Each number is 50 + 15 x the weight over the matrix's rms, rounded and kept within 0 to 99. Layers, rows and columns count from 0.

# up: layer 5 MLP up, 384x96, rms 0.0933, rows 323-358, columns 0-95
# down: layer 5 MLP down (transposed), 384x96, rms 0.0952, rows 323-358, columns 0-95
up323:41 46 70 51 45 38 68 37 27 72 46 80 47 49 64 66 38 52 74 64 45 31 76 55 86 45 51 14 64 36 73 35 41 55 48 51 65 71 40 43 61 35 63 25 39 39 33 45 71 58 25 53 54 29 26 74 51 56 50 48 63 35 67 48 64 35 39 48 09 43 80 41 48 63 50 64 55 42 54 75 68 70 36 21 72 57 56 39 05 61 51 35 23 42 45 57
down323:29 47 58 35 50 76 64 64 62 41 40 19 52 52 52 49 40 31 28 48 63 60 43 27 50 56 78 70 60 71 73 19 54 20 53 44 53 31 24 78 69 54 83 51 70 40 25 51 48 35 57 37 46 34 34 38 63 27 40 66 64 35 59 45 56 50 40 51 25 58 85 89 62 36 49 53 40 59 62 65 53 54 55 29 55 59 45 64 64 62 35 48 32 38 73 58
up324:71 72 40 49 49 42 63 42 32 51 63 53 17 49 35 67 24 32 55 43 52 56 43 31 60 40 29 64 64 48 48 32 42 52 37 46 24 56 71 44 59 44 35 48 36 22 57 48 50 42 50 46 96 51 51 56 30 33 34 23 56 66 58 72 50 55 48 44 56 52 60 47 36 28 55 70 61 59 65 67 38 73 43 48 76 71 36 44 35 42 63 43 32 60 67 51
down324:39 53 47 47 53 46 43 31 33 58 43 39 55 48 48 52 54 47 54 46 56 31 46 60 54 38 16 49 49 58 25 22 75 33 42 56 73 38 55 53 28 46 50 59 36 57 51 67 61 50 43 52 47 49 74 57 74 37 28 59 65 39 45 33 63 50 75 42 58 37 56 61 56 57 58 48 58 99 56 34 42 59 50 53 37 90 37 63 48 58 49 66 46 35 37 48
up325:34 65 49 75 28 23 74 38 18 47 49 49 53 28 58 38 14 64 46 54 43 68 58 53 42 46 47 63 55 33 70 46 56 46 55 63 45 32 80 52 60 48 44 43 32 61 51 55 77 60 71 41 67 24 64 70 25 31 62 77 56 49 03 57 36 61 58 47 77 15 47 62 56 77 29 50 47 33 36 81 72 30 52 47 44 48 32 58 14 60 43 73 31 53 52 50
down325:33 27 52 73 52 41 64 40 50 31 42 47 55 44 56 70 69 28 71 53 28 55 83 55 45 74 55 46 56 67 33 44 86 50 53 58 69 72 38 37 17 69 69 53 55 62 47 13 57 70 44 44 46 45 30 71 54 56 55 42 36 66 37 35 52 38 38 61 58 26 56 55 41 65 64 40 23 26 38 55 61 70 60 46 29 67 25 65 41 44 06 76 71 57 50 32
up326:53 29 59 40 39 51 52 62 39 34 64 73 51 57 39 34 60 61 62 32 65 61 46 47 58 44 34 35 68 48 59 49 32 54 47 61 43 27 76 24 41 62 38 73 48 59 68 42 44 62 65 35 28 68 41 45 52 57 49 42 48 61 38 43 29 55 65 43 67 52 40 61 60 39 62 74 60 59 71 57 58 35 32 60 35 44 67 63 44 46 30 48 52 58 54 33
down326:63 50 63 55 23 40 55 42 56 48 28 36 41 45 28 36 60 56 46 54 37 54 74 49 56 60 64 45 42 68 39 42 31 55 45 41 59 53 35 58 10 52 44 67 74 53 37 67 36 22 84 61 50 48 35 45 55 38 62 54 37 47 40 49 48 61 64 69 65 47 59 66 56 57 63 74 77 54 64 60 51 44 43 38 53 55 54 47 27 48 55 37 46 52 68 21
up327:46 47 39 46 31 51 58 36 27 60 41 70 40 36 39 57 22 44 53 51 40 44 35 70 53 50 47 44 82 84 44 25 48 56 26 60 56 56 73 56 59 42 43 26 49 31 57 39 44 57 41 81 48 35 46 60 33 76 59 86 62 25 42 57 49 50 47 67 14 69 47 65 71 82 30 61 88 36 73 31 72 54 13 67 47 47 31 72 38 55 31 57 22 52 66 30
down327:64 65 23 32 50 57 54 78 43 37 56 37 50 60 55 47 69 35 53 49 13 69 44 54 27 87 52 49 46 52 65 54 33 31 68 43 44 50 64 74 55 54 55 55 11 40 44 38 57 50 23 29 44 69 61 42 69 67 58 58 27 68 45 68 27 44 29 71 43 69 57 80 55 57 45 41 34 36 34 18 60 66 23 51 54 72 27 45 34 35 84 81 57 62 37 58
up328:67 44 27 64 44 46 49 66 37 40 63 73 47 68 67 49 59 81 80 70 43 56 43 63 40 42 51 66 49 44 22 85 31 43 43 54 34 38 48 29 59 24 52 53 48 33 41 72 59 60 46 55 52 43 44 74 48 74 49 33 99 66 58 49 36 48 32 50 47 38 43 39 25 60 72 61 27 27 37 34 31 62 43 56 70 33 52 70 38 40 53 50 26 52 81 45
down328:43 55 94 48 58 55 32 62 35 55 57 51 27 27 64 19 39 35 72 41 45 59 49 60 73 53 68 59 66 21 25 40 41 87 41 39 64 48 28 42 51 47 45 86 42 65 61 42 43 41 51 41 38 43 19 47 82 47 60 34 27 39 66 46 42 53 66 70 38 49 51 61 16 37 57 37 70 51 59 60 38 49 52 56 33 74 51 37 57 41 53 59 56 67 45 85
up329:49 40 53 56 33 38 40 54 56 45 51 69 42 59 74 54 10 62 47 55 80 65 52 50 25 46 59 35 40 40 27 49 51 58 31 69 73 65 53 48 70 49 59 59 00 20 42 29 35 39 48 36 61 55 52 67 50 55 62 49 48 37 49 86 71 57 39 55 22 30 67 54 44 67 65 57 38 53 44 44 31 63 55 47 72 76 57 53 51 36 60 67 53 30 48 36
down329:60 23 32 22 65 90 64 42 47 29 57 34 50 34 48 57 50 66 62 39 32 33 61 52 52 31 50 70 53 63 53 40 72 50 64 83 57 62 38 25 36 64 46 54 30 62 18 53 68 68 45 61 59 30 34 55 29 58 49 76 37 49 22 35 55 43 45 85 46 76 54 50 44 45 64 43 34 55 57 31 54 46 40 28 56 56 59 46 51 48 60 59 59 52 68 55
up330:37 47 71 44 56 48 62 47 51 57 52 71 51 55 68 51 59 59 40 35 59 47 53 38 43 47 50 49 57 56 41 43 62 34 57 33 34 24 48 37 52 54 57 44 41 48 48 38 33 62 28 56 49 40 60 40 41 63 26 61 36 33 56 64 44 65 64 53 47 16 44 51 56 82 53 63 50 46 92 59 60 63 58 69 49 32 45 75 31 43 17 79 49 20 50 42
down330:47 51 64 30 31 65 47 23 39 46 66 40 56 45 62 62 31 42 39 42 47 52 44 46 58 43 55 56 53 51 39 55 76 43 56 52 51 81 80 46 33 56 43 43 53 22 33 54 75 60 41 56 66 46 39 47 37 65 58 37 52 52 54 32 51 24 72 39 55 41 43 45 45 48 47 62 40 73 59 73 37 46 54 56 49 27 59 62 65 68 46 31 71 64 65 74
up331:53 63 43 51 45 55 60 35 45 42 59 42 21 99 63 49 50 73 56 49 51 45 23 56 37 47 36 51 53 70 48 67 44 58 67 51 47 23 55 74 68 57 27 01 54 42 35 45 52 44 78 38 47 66 31 25 50 55 46 71 64 55 46 42 50 29 17 34 66 44 74 71 35 51 35 54 51 42 43 46 52 46 75 56 43 54 73 46 12 64 41 35 59 65 39 24
down331:29 39 50 39 61 80 61 48 70 22 48 31 68 72 50 49 44 54 30 40 27 24 37 61 35 69 63 64 80 71 68 26 65 50 46 47 37 81 47 28 49 81 54 57 58 42 24 56 25 54 54 77 30 56 35 50 64 36 49 86 49 50 44 55 71 76 57 36 47 39 42 30 49 35 45 51 51 23 51 54 40 58 53 47 20 73 31 58 59 54 52 82 32 33 54 21
up332:52 53 49 29 33 28 51 54 43 26 65 50 42 26 35 26 37 43 30 60 74 81 76 50 66 27 32 37 56 44 42 32 56 68 46 86 59 12 85 57 47 40 72 42 48 45 69 61 63 58 58 55 24 59 50 78 32 59 58 44 60 67 46 45 62 55 39 65 35 33 51 65 71 50 55 58 61 49 57 59 43 42 50 41 52 46 47 59 40 67 35 60 68 43 49 61
down332:65 57 49 79 58 27 29 36 63 46 52 56 53 38 39 47 49 33 45 68 52 42 35 47 58 51 51 76 61 51 47 54 28 32 36 38 60 70 37 45 26 61 51 36 33 58 25 42 41 45 43 44 93 48 49 47 33 32 58 45 30 43 70 73 45 40 53 70 66 68 52 45 73 41 70 28 43 41 48 71 52 51 50 72 84 52 37 46 46 45 72 64 43 62 61 31
up333:35 77 42 67 61 19 61 64 50 54 26 51 42 51 75 18 39 37 29 32 56 66 41 42 42 56 56 32 61 78 51 50 25 38 60 53 46 36 30 31 81 56 76 27 53 26 58 29 74 48 41 56 67 66 35 33 74 54 51 33 45 51 59 61 38 47 72 41 57 58 57 61 51 72 53 49 50 30 50 69 73 54 32 43 82 31 68 64 39 64 66 53 29 50 36 57
down333:47 20 46 61 28 41 64 56 59 59 33 63 42 39 69 55 56 38 64 60 21 58 46 60 32 55 40 39 76 68 29 65 72 42 27 22 25 41 41 50 21 43 56 59 68 68 55 22 68 38 50 43 49 54 50 89 63 57 28 41 29 55 69 44 52 71 52 34 62 66 61 68 35 42 21 49 52 12 54 88 66 70 60 60 13 66 51 38 40 44 39 66 69 52 59 26
up334:48 46 40 40 39 70 46 57 34 43 43 61 45 52 64 54 37 56 65 42 44 40 18 69 44 57 44 71 17 49 78 63 49 32 40 50 21 23 61 35 51 58 39 42 32 43 53 67 68 48 42 45 69 79 40 51 42 49 65 27 54 61 42 56 56 56 47 49 58 48 43 54 56 54 58 79 77 43 62 45 45 62 44 76 38 38 74 61 47 69 35 82 32 66 32 37
down334:51 28 50 52 61 48 57 44 41 27 44 46 22 53 50 68 37 51 46 59 53 61 58 30 51 59 71 47 60 44 27 64 58 81 58 57 34 48 48 30 25 69 32 61 48 64 43 35 17 59 46 58 47 25 45 61 51 42 97 65 37 58 68 34 44 41 43 50 60 73 46 39 54 55 41 52 48 65 31 38 72 71 58 65 56 41 35 62 39 50 57 55 37 88 46 43
up335:33 60 35 34 59 51 45 68 15 53 57 49 75 37 23 44 39 27 75 44 45 60 74 85 58 61 36 71 42 46 44 65 28 69 62 79 63 42 39 41 57 57 69 48 19 19 31 47 50 65 40 58 55 75 31 47 53 57 72 27 37 51 46 52 71 56 54 44 50 45 71 34 71 71 53 17 39 47 66 62 56 48 54 58 71 28 35 54 56 45 55 66 35 57 12 31
down335:33 26 40 76 25 41 30 60 58 68 43 39 89 44 37 41 33 44 25 46 76 67 21 79 61 83 46 77 43 38 46 30 46 44 53 29 47 86 68 67 61 64 71 37 65 86 43 43 66 59 45 27 42 49 55 47 49 64 67 54 39 20 60 30 68 36 40 36 43 51 55 57 63 52 43 30 29 72 33 46 54 32 58 78 66 47 50 40 69 35 50 47 41 39 56 40
up336:66 56 69 42 32 37 56 51 27 39 52 56 45 68 38 64 53 52 54 46 47 55 76 45 35 33 58 43 75 47 36 56 56 81 40 81 44 41 48 47 43 49 52 48 54 44 51 57 52 50 48 49 37 62 42 35 44 58 54 61 29 45 53 48 69 64 44 49 52 64 49 37 15 52 38 67 35 40 64 88 38 59 22 51 83 30 30 33 15 75 42 79 68 23 62 46
down336:44 48 46 59 39 41 65 46 51 35 60 54 33 52 64 49 51 23 65 15 22 41 35 52 52 61 63 78 46 39 48 50 50 45 68 28 69 49 49 74 49 28 56 63 53 63 57 69 35 33 63 50 52 50 53 76 77 26 72 59 45 67 19 63 37 43 37 66 44 68 62 38 65 58 41 57 78 50 43 60 24 47 51 49 51 36 58 20 56 49 27 54 56 42 59 33
up337:38 35 39 60 33 41 42 60 47 35 49 52 39 73 58 53 76 94 67 39 51 56 27 42 64 47 31 37 21 26 74 66 39 49 78 63 19 42 59 40 46 82 59 34 28 15 48 50 82 61 78 45 46 64 58 67 27 48 27 46 70 40 51 69 66 67 38 50 31 29 64 35 38 47 80 63 45 61 56 60 40 68 30 63 70 35 17 61 44 77 57 65 44 46 56 44
down337:57 52 32 45 35 46 42 72 49 39 16 42 44 44 33 41 10 62 31 63 29 53 31 40 43 54 70 24 58 37 46 58 36 57 33 71 43 66 70 49 22 62 52 70 80 47 66 86 53 47 64 58 40 52 50 37 75 67 25 60 53 55 50 25 70 62 75 61 52 59 55 36 45 38 51 52 49 57 40 37 29 88 46 57 36 37 59 62 65 71 38 48 29 57 80 40
up338:43 28 38 39 52 65 51 48 40 55 46 61 27 55 63 56 61 43 33 65 73 52 48 52 75 56 44 74 66 58 79 47 29 47 66 40 43 36 47 71 57 57 58 51 68 35 62 38 73 42 29 67 51 47 27 42 48 42 53 42 63 53 48 50 44 57 62 57 52 59 74 43 55 39 36 44 28 59 63 43 41 41 29 54 75 43 53 62 42 25 53 39 62 53 62 55
down338:59 70 45 46 72 50 60 53 66 45 50 34 69 57 21 43 55 48 21 31 47 45 34 34 51 49 53 37 58 86 24 57 48 69 56 42 24 48 55 49 31 33 58 62 54 53 36 51 53 54 45 60 45 43 41 40 33 67 36 36 31 59 51 45 34 47 29 78 62 52 47 62 49 51 77 41 52 60 51 51 49 66 41 70 48 50 54 75 42 65 56 39 62 60 69 45
up339:55 63 65 44 56 68 60 51 43 72 33 75 54 58 34 55 38 58 40 55 33 48 55 46 29 30 53 65 46 58 56 36 43 76 44 69 49 56 45 44 68 37 71 55 15 53 77 67 64 52 62 64 24 67 43 13 30 74 45 52 84 58 55 61 50 73 22 44 43 76 50 30 37 48 37 19 64 43 77 73 63 52 63 47 32 35 66 34 29 57 42 68 11 44 41 28
down339:20 40 56 52 52 96 38 35 75 37 54 65 59 28 47 56 48 71 50 42 66 76 44 46 54 25 57 37 69 47 40 40 65 41 51 42 31 50 41 39 57 55 68 55 48 49 77 57 39 74 62 60 17 62 55 44 53 92 42 32 43 41 45 48 41 37 51 23 70 51 57 80 47 51 66 46 45 52 42 41 28 87 41 62 28 42 26 43 41 53 44 83 40 53 28 36
up340:41 60 50 73 53 59 61 43 19 62 33 85 21 48 22 36 50 28 66 34 63 29 51 52 22 52 57 52 19 43 79 65 49 43 62 62 39 52 70 35 62 78 47 63 43 65 51 50 56 72 42 50 54 54 61 62 52 70 45 35 60 35 43 32 18 63 56 47 62 43 45 53 47 72 62 59 47 48 73 57 43 58 46 57 74 38 27 52 55 29 10 40 33 56 42 54
down340:33 59 37 47 21 59 46 53 67 54 44 60 79 74 48 43 47 39 47 31 47 50 53 43 58 70 48 72 58 79 52 35 59 50 44 25 52 42 51 73 32 60 30 40 40 33 51 25 79 48 50 35 55 52 27 44 45 19 35 61 86 35 63 39 59 28 44 38 68 51 40 46 77 50 56 57 39 42 36 79 44 61 48 51 46 42 51 44 55 69 59 38 46 48 57 65
up341:63 45 39 44 34 41 65 33 50 60 43 52 19 68 22 53 69 71 32 38 55 77 51 47 75 47 41 41 67 59 68 39 55 53 39 38 50 39 25 57 51 75 58 26 44 32 68 23 42 43 70 53 32 78 38 56 36 58 46 63 53 55 29 63 56 40 45 29 15 57 55 53 36 58 36 63 61 50 60 97 55 56 43 43 91 44 29 52 23 77 53 43 75 63 66 64
down341:29 57 80 57 61 51 51 18 33 62 42 53 31 52 67 73 52 59 60 60 24 60 20 48 40 57 58 47 45 60 61 44 59 76 55 37 45 52 24 39 18 29 73 50 40 51 76 61 43 25 19 79 36 62 44 32 50 30 59 51 38 70 53 69 39 49 44 38 73 49 42 45 47 58 80 37 58 28 49 72 46 49 37 33 42 55 61 38 45 30 44 54 62 54 71 82
up342:60 37 41 78 54 29 78 40 43 32 63 74 40 37 75 54 59 19 50 62 59 76 56 39 26 44 43 77 18 43 41 31 22 69 44 43 64 47 58 56 75 51 56 59 72 42 40 71 65 58 78 44 47 49 30 44 45 31 41 38 56 56 25 61 59 54 47 59 65 60 53 17 49 59 84 58 71 32 46 70 79 38 46 62 18 50 39 39 42 59 48 37 41 38 49 39
down342:65 14 41 47 29 64 41 54 45 58 49 65 53 55 64 46 26 41 49 46 59 47 45 45 38 42 53 59 71 46 31 48 62 23 04 49 18 57 52 68 70 50 75 18 39 33 21 47 69 25 52 46 65 64 47 60 73 15 63 68 79 43 53 51 57 84 74 50 55 45 41 70 36 61 81 36 55 27 52 32 38 86 64 60 47 34 49 61 38 29 38 60 74 78 31 43
up343:39 41 22 81 39 61 76 51 30 53 55 69 37 51 50 63 51 53 76 67 77 37 65 56 68 41 57 34 55 41 28 23 45 73 32 33 47 53 78 36 60 50 45 41 40 50 32 31 24 49 51 44 58 59 56 46 55 58 46 54 43 62 36 57 37 30 59 25 34 39 90 52 18 39 32 31 38 20 34 48 72 70 61 63 59 63 62 62 22 67 98 35 44 54 50 73
down343:48 66 41 75 19 51 52 20 52 64 26 53 51 61 74 58 57 26 35 46 30 77 22 43 42 67 46 58 59 52 43 52 54 59 48 19 66 39 31 63 69 21 57 65 39 36 72 39 21 70 92 44 79 42 39 76 70 68 64 32 50 40 36 60 70 45 81 53 57 41 58 62 54 61 42 28 56 40 52 49 25 41 35 54 63 60 54 58 50 68 74 16 35 40 34 39
up344:62 42 45 60 34 28 65 34 45 44 34 36 53 54 67 59 52 47 42 38 50 64 51 45 72 45 57 49 47 60 56 58 30 44 56 79 42 64 55 29 71 72 56 26 40 59 52 49 25 31 42 39 89 36 24 36 58 45 52 33 48 60 41 70 60 79 52 81 25 61 52 48 48 43 65 59 50 51 50 33 64 52 45 33 60 34 63 40 50 49 60 39 57 37 41 70
down344:32 33 38 37 54 66 35 50 46 53 75 44 81 63 50 58 47 58 56 66 71 34 38 49 40 39 42 54 51 47 47 45 60 54 41 55 63 64 46 47 56 43 39 55 42 57 40 70 57 58 59 37 07 68 76 51 47 77 46 49 60 62 66 59 40 27 60 28 66 48 55 14 44 52 28 72 50 74 50 44 46 51 34 42 36 38 55 33 61 47 27 61 37 58 56 71
up345:49 35 34 63 53 39 78 50 53 47 52 53 46 70 40 41 52 45 51 75 78 51 35 48 21 27 36 59 22 53 43 71 20 29 67 80 55 24 65 55 65 44 32 46 56 26 60 37 54 47 57 70 70 50 27 38 71 41 32 84 90 19 63 48 57 66 28 46 43 47 43 46 32 51 22 58 54 34 64 63 64 17 58 51 31 60 75 35 57 40 40 60 66 53 25 58
down345:59 58 52 63 44 78 18 41 81 38 67 69 47 30 61 54 40 31 57 61 47 35 44 21 52 38 57 77 46 47 77 33 78 58 65 43 60 42 46 24 70 57 57 32 52 50 71 58 58 55 49 22 41 83 36 46 10 50 49 45 70 64 40 56 73 28 36 46 18 58 25 40 36 76 40 71 62 09 36 37 61 65 63 62 77 46 45 51 54 63 29 47 52 56 58 56
up346:32 57 58 63 44 61 54 55 54 18 33 61 53 61 72 42 19 51 48 67 64 62 67 79 54 37 27 59 54 60 57 48 59 39 33 50 37 39 71 48 60 72 51 55 53 26 42 52 39 37 30 48 72 50 44 47 34 52 51 34 62 27 10 36 60 32 71 51 46 60 61 64 50 20 50 67 53 30 41 41 47 44 36 50 50 67 20 34 32 53 57 75 75 51 22 60
down346:61 43 80 40 31 51 71 44 52 62 49 42 54 66 45 36 44 48 55 54 67 47 47 45 52 83 49 52 39 38 15 25 35 59 59 52 76 48 29 56 19 38 13 35 41 40 50 34 45 45 60 50 41 39 58 31 60 48 36 54 50 42 67 72 35 68 57 28 61 22 35 59 59 43 71 54 65 54 71 36 35 68 65 76 47 81 59 52 48 68 54 41 56 38 41 64
up347:41 61 52 41 54 56 45 83 50 64 40 46 51 38 48 35 35 31 64 33 43 72 51 70 45 49 56 63 39 52 48 44 48 56 30 54 46 57 60 40 46 56 36 52 44 32 65 57 74 64 61 76 54 31 69 52 33 55 26 40 54 65 61 73 66 59 35 64 51 26 62 21 26 51 60 38 66 51 39 41 45 63 67 49 69 47 40 59 35 62 38 70 49 29 36 50
down347:17 31 49 43 47 34 47 45 41 57 59 68 56 48 50 55 48 57 43 54 66 24 53 50 79 80 54 38 50 75 44 42 43 30 53 36 19 37 48 55 36 64 29 55 54 37 31 49 45 46 73 56 66 38 76 44 50 40 36 44 45 51 78 48 57 49 61 46 61 47 44 58 57 58 29 44 49 67 46 32 53 36 68 67 54 57 71 53 60 53 59 36 63 71 51 32
up348:62 52 41 86 86 56 69 21 26 62 29 41 53 44 57 36 36 64 44 70 39 38 58 50 43 25 47 12 50 43 64 90 23 61 32 36 60 79 42 76 68 62 65 30 47 44 47 64 70 61 48 60 71 72 56 58 71 46 34 17 59 11 38 48 58 48 48 38 46 46 39 50 71 29 39 34 73 49 39 69 39 67 40 53 43 65 43 47 33 45 31 54 56 53 65 46
down348:41 71 59 10 41 24 22 51 36 60 34 29 51 51 31 61 52 31 51 50 63 22 39 66 60 23 54 62 36 48 24 79 20 57 68 54 22 63 83 67 48 57 83 26 60 56 72 50 48 70 68 72 45 61 46 26 58 71 69 39 42 60 68 46 54 62 30 64 52 45 17 56 51 49 59 48 71 20 65 51 51 43 61 35 58 67 58 53 45 44 73 60 33 72 62 34
up349:64 43 26 36 15 59 57 67 44 43 54 48 52 59 49 51 41 71 78 23 53 34 62 66 78 47 45 45 62 42 49 53 53 56 30 37 42 59 55 30 58 49 43 74 58 27 61 59 56 44 72 15 81 52 30 65 51 64 52 23 57 20 57 50 66 38 69 66 55 49 67 27 39 47 45 51 34 41 51 76 54 45 24 31 81 26 66 56 44 73 56 39 43 30 43 74
down349:28 56 68 73 78 37 51 32 35 60 43 47 51 42 42 57 74 50 58 54 26 71 44 55 44 53 69 53 56 51 49 53 36 51 74 59 72 37 49 58 45 77 73 44 31 48 51 55 38 57 54 56 30 32 66 43 41 82 57 62 52 69 52 25 35 35 48 74 38 19 57 50 30 45 37 40 60 31 61 23 45 18 52 54 16 47 45 54 60 60 68 62 53 37 37 58
up350:44 45 50 62 49 52 37 48 56 46 60 49 31 53 37 19 18 44 69 46 78 55 70 42 57 44 51 35 42 46 74 40 31 65 48 54 53 32 60 30 64 44 55 33 57 41 33 58 61 69 59 58 76 51 54 40 45 16 69 48 35 66 49 57 53 40 39 54 60 62 56 50 84 45 42 42 63 54 41 47 58 80 42 45 54 10 62 68 51 19 61 70 30 46 26 47
down350:62 37 38 69 54 59 49 46 64 41 71 41 64 67 26 74 37 32 73 48 52 44 43 62 29 83 63 59 53 56 51 54 44 48 32 51 46 49 38 50 52 48 55 37 43 74 62 43 55 23 30 69 37 39 39 26 75 20 76 68 31 34 39 53 52 59 43 62 44 73 62 56 67 40 61 36 28 42 35 50 22 37 74 74 62 46 52 36 41 51 52 70 38 33 28 59
up351:52 53 47 72 30 38 56 52 36 53 57 45 44 61 44 53 36 55 82 53 36 27 25 50 49 37 20 69 62 60 24 33 49 51 22 49 49 42 62 52 61 34 58 74 66 36 37 39 50 57 61 54 60 67 65 46 44 38 26 75 60 40 51 56 60 15 47 72 48 53 62 49 73 50 52 48 75 25 50 72 56 54 49 74 58 62 28 62 60 38 62 55 64 61 28 55
down351:66 53 72 27 59 21 52 40 20 48 50 32 60 40 36 68 59 33 60 52 51 58 74 56 53 77 62 35 42 51 50 44 73 40 41 62 76 69 62 54 51 50 31 43 78 55 41 46 32 57 66 36 25 19 71 76 63 21 34 50 62 71 56 48 56 50 51 51 46 59 43 43 32 62 51 47 45 88 48 46 53 35 48 35 46 74 59 49 41 37 59 52 38 31 31 37
up352:37 88 21 35 42 49 47 68 64 50 61 78 40 65 54 07 27 43 62 54 60 52 55 48 71 46 47 52 46 63 73 50 53 43 59 40 49 44 68 71 61 20 59 24 37 40 62 56 18 67 30 40 41 58 72 33 46 36 36 40 45 38 43 35 58 61 51 28 55 66 26 46 35 40 39 52 80 27 38 66 58 34 58 53 70 58 42 80 47 36 62 63 69 34 48 60
down352:44 34 46 25 62 56 54 50 47 32 54 66 56 51 66 59 48 35 34 51 49 42 37 41 58 45 31 53 66 35 34 66 39 59 42 22 31 41 56 32 65 73 44 64 49 55 38 47 24 53 32 61 31 48 49 59 83 42 46 50 53 51 49 60 41 80 64 22 31 00 47 51 72 35 99 56 60 70 78 53 61 63 57 67 36 49 54 64 52 52 69 57 52 52 63 51
up353:48 59 52 58 44 71 36 44 29 55 66 37 21 45 49 42 56 40 41 61 41 36 37 72 52 42 52 42 64 35 70 58 57 50 37 48 23 52 69 51 63 70 33 43 48 54 90 42 27 65 33 35 30 56 78 42 49 84 19 29 49 64 73 37 47 70 77 23 66 40 64 31 14 45 44 54 45 48 68 65 65 43 62 38 54 63 68 37 53 59 29 58 62 48 38 33
down353:38 52 66 36 56 70 48 58 44 39 44 49 35 33 51 67 68 58 38 39 59 51 39 43 49 60 38 42 63 58 76 63 51 38 44 55 82 35 36 25 60 51 55 44 59 35 54 78 54 46 61 52 29 59 46 55 54 30 79 07 77 19 58 66 64 75 50 51 56 65 46 64 30 29 33 58 20 57 26 83 37 46 49 66 46 54 55 49 57 79 13 49 24 59 31 52
up354:58 43 54 42 64 39 70 50 49 44 58 44 27 50 47 31 39 45 50 47 60 50 53 38 47 63 55 59 37 58 57 45 36 44 61 57 65 64 37 42 54 62 41 27 53 39 54 56 43 52 57 64 43 41 50 55 32 52 55 35 74 40 20 70 46 67 56 57 58 46 60 35 51 58 50 56 73 58 63 33 51 21 47 33 49 18 50 59 63 47 53 49 40 58 58 13
down354:32 37 35 36 39 65 63 45 59 46 66 53 52 47 76 58 61 27 43 47 27 70 47 61 60 41 49 52 61 30 41 54 61 50 47 61 55 69 53 52 02 59 68 74 46 38 65 54 72 44 39 37 49 40 48 55 40 48 21 62 37 50 51 24 52 54 55 54 46 54 58 67 44 39 47 48 50 77 41 51 54 44 39 29 56 50 51 40 57 55 45 44 67 56 49 51
up355:37 67 35 53 40 39 64 65 42 41 62 55 35 53 57 54 61 55 54 57 58 49 46 49 78 48 45 63 50 57 41 61 51 40 52 57 45 40 66 47 41 63 38 45 60 43 65 63 37 51 47 56 77 50 59 43 11 48 62 53 36 39 37 47 39 80 57 33 37 60 55 34 57 57 40 64 60 56 59 61 66 34 59 51 34 34 55 41 59 68 52 33 44 31 68 30
down355:82 41 46 56 41 32 53 52 66 49 49 65 38 56 48 57 35 42 46 38 19 54 56 48 66 75 55 51 54 52 53 55 69 56 26 68 41 47 47 38 00 41 64 50 39 55 51 55 46 53 56 61 62 52 24 28 52 66 65 50 33 43 53 60 49 56 49 56 59 50 39 48 52 56 49 46 37 68 44 51 74 40 63 52 50 38 61 48 58 47 37 29 51 53 64 40
up356:50 51 44 62 56 57 52 43 20 63 54 40 51 61 45 54 47 42 30 49 35 67 28 68 69 37 55 56 36 59 64 47 73 57 53 56 56 52 61 32 58 45 90 43 48 59 73 66 56 37 48 44 65 79 72 55 31 46 41 41 29 64 40 73 46 66 47 69 39 40 40 35 60 38 31 56 46 42 87 42 76 03 44 40 55 26 34 82 30 55 40 37 43 24 28 59
down356:35 45 30 77 16 75 56 57 43 65 67 76 62 56 64 61 47 51 40 70 15 37 42 28 29 49 40 54 56 50 55 46 73 28 52 40 68 41 48 33 38 36 72 65 52 67 35 29 82 21 35 62 43 73 37 59 54 49 51 77 31 35 29 62 42 62 49 41 53 28 26 56 82 45 43 42 39 41 67 69 45 40 71 27 56 41 42 47 38 57 26 73 56 82 57 81
up357:60 55 29 27 18 59 60 61 32 23 60 50 24 58 53 27 41 46 61 41 68 78 61 83 50 50 63 54 44 51 58 57 30 73 27 68 77 42 58 26 52 70 47 54 54 58 54 54 73 61 59 46 48 59 11 39 39 41 57 73 21 53 29 47 58 54 65 59 71 33 52 40 27 32 63 86 32 37 33 75 37 23 49 48 69 64 44 32 39 63 81 54 59 29 52 60
down357:46 31 49 77 35 36 36 42 42 53 35 53 26 59 74 52 40 34 55 48 34 86 42 41 61 42 62 67 75 22 51 68 60 47 47 37 48 37 51 23 30 28 45 83 67 63 20 37 57 16 50 47 42 32 62 70 38 42 46 64 39 51 39 03 60 73 36 64 45 46 69 51 78 49 51 48 59 75 57 30 66 48 47 80 56 70 57 27 69 55 45 73 58 40 40 56
up358:27 86 36 54 37 41 56 52 46 71 73 58 48 70 45 41 45 32 53 47 49 42 25 57 68 34 69 29 52 31 61 30 50 45 48 33 23 63 62 78 61 40 87 45 51 48 48 69 54 43 38 20 67 38 52 57 48 47 30 35 58 52 34 53 72 77 49 75 53 39 53 66 26 64 32 33 81 33 70 72 51 66 54 36 45 55 44 50 55 64 31 58 41 51 21 53
down358:51 35 37 51 50 60 31 61 77 47 37 43 27 50 64 58 44 21 61 54 39 47 69 35 52 22 74 68 50 43 45 21 35 48 76 26 27 38 68 51 34 42 28 46 43 60 39 36 68 54 95 62 47 78 24 37 56 45 63 58 48 54 67 41 39 37 62 65 39 41 49 46 50 48 68 72 47 64 31 70 40 56 39 62 48 41 69 64 57 92 55 63 45 62 49 52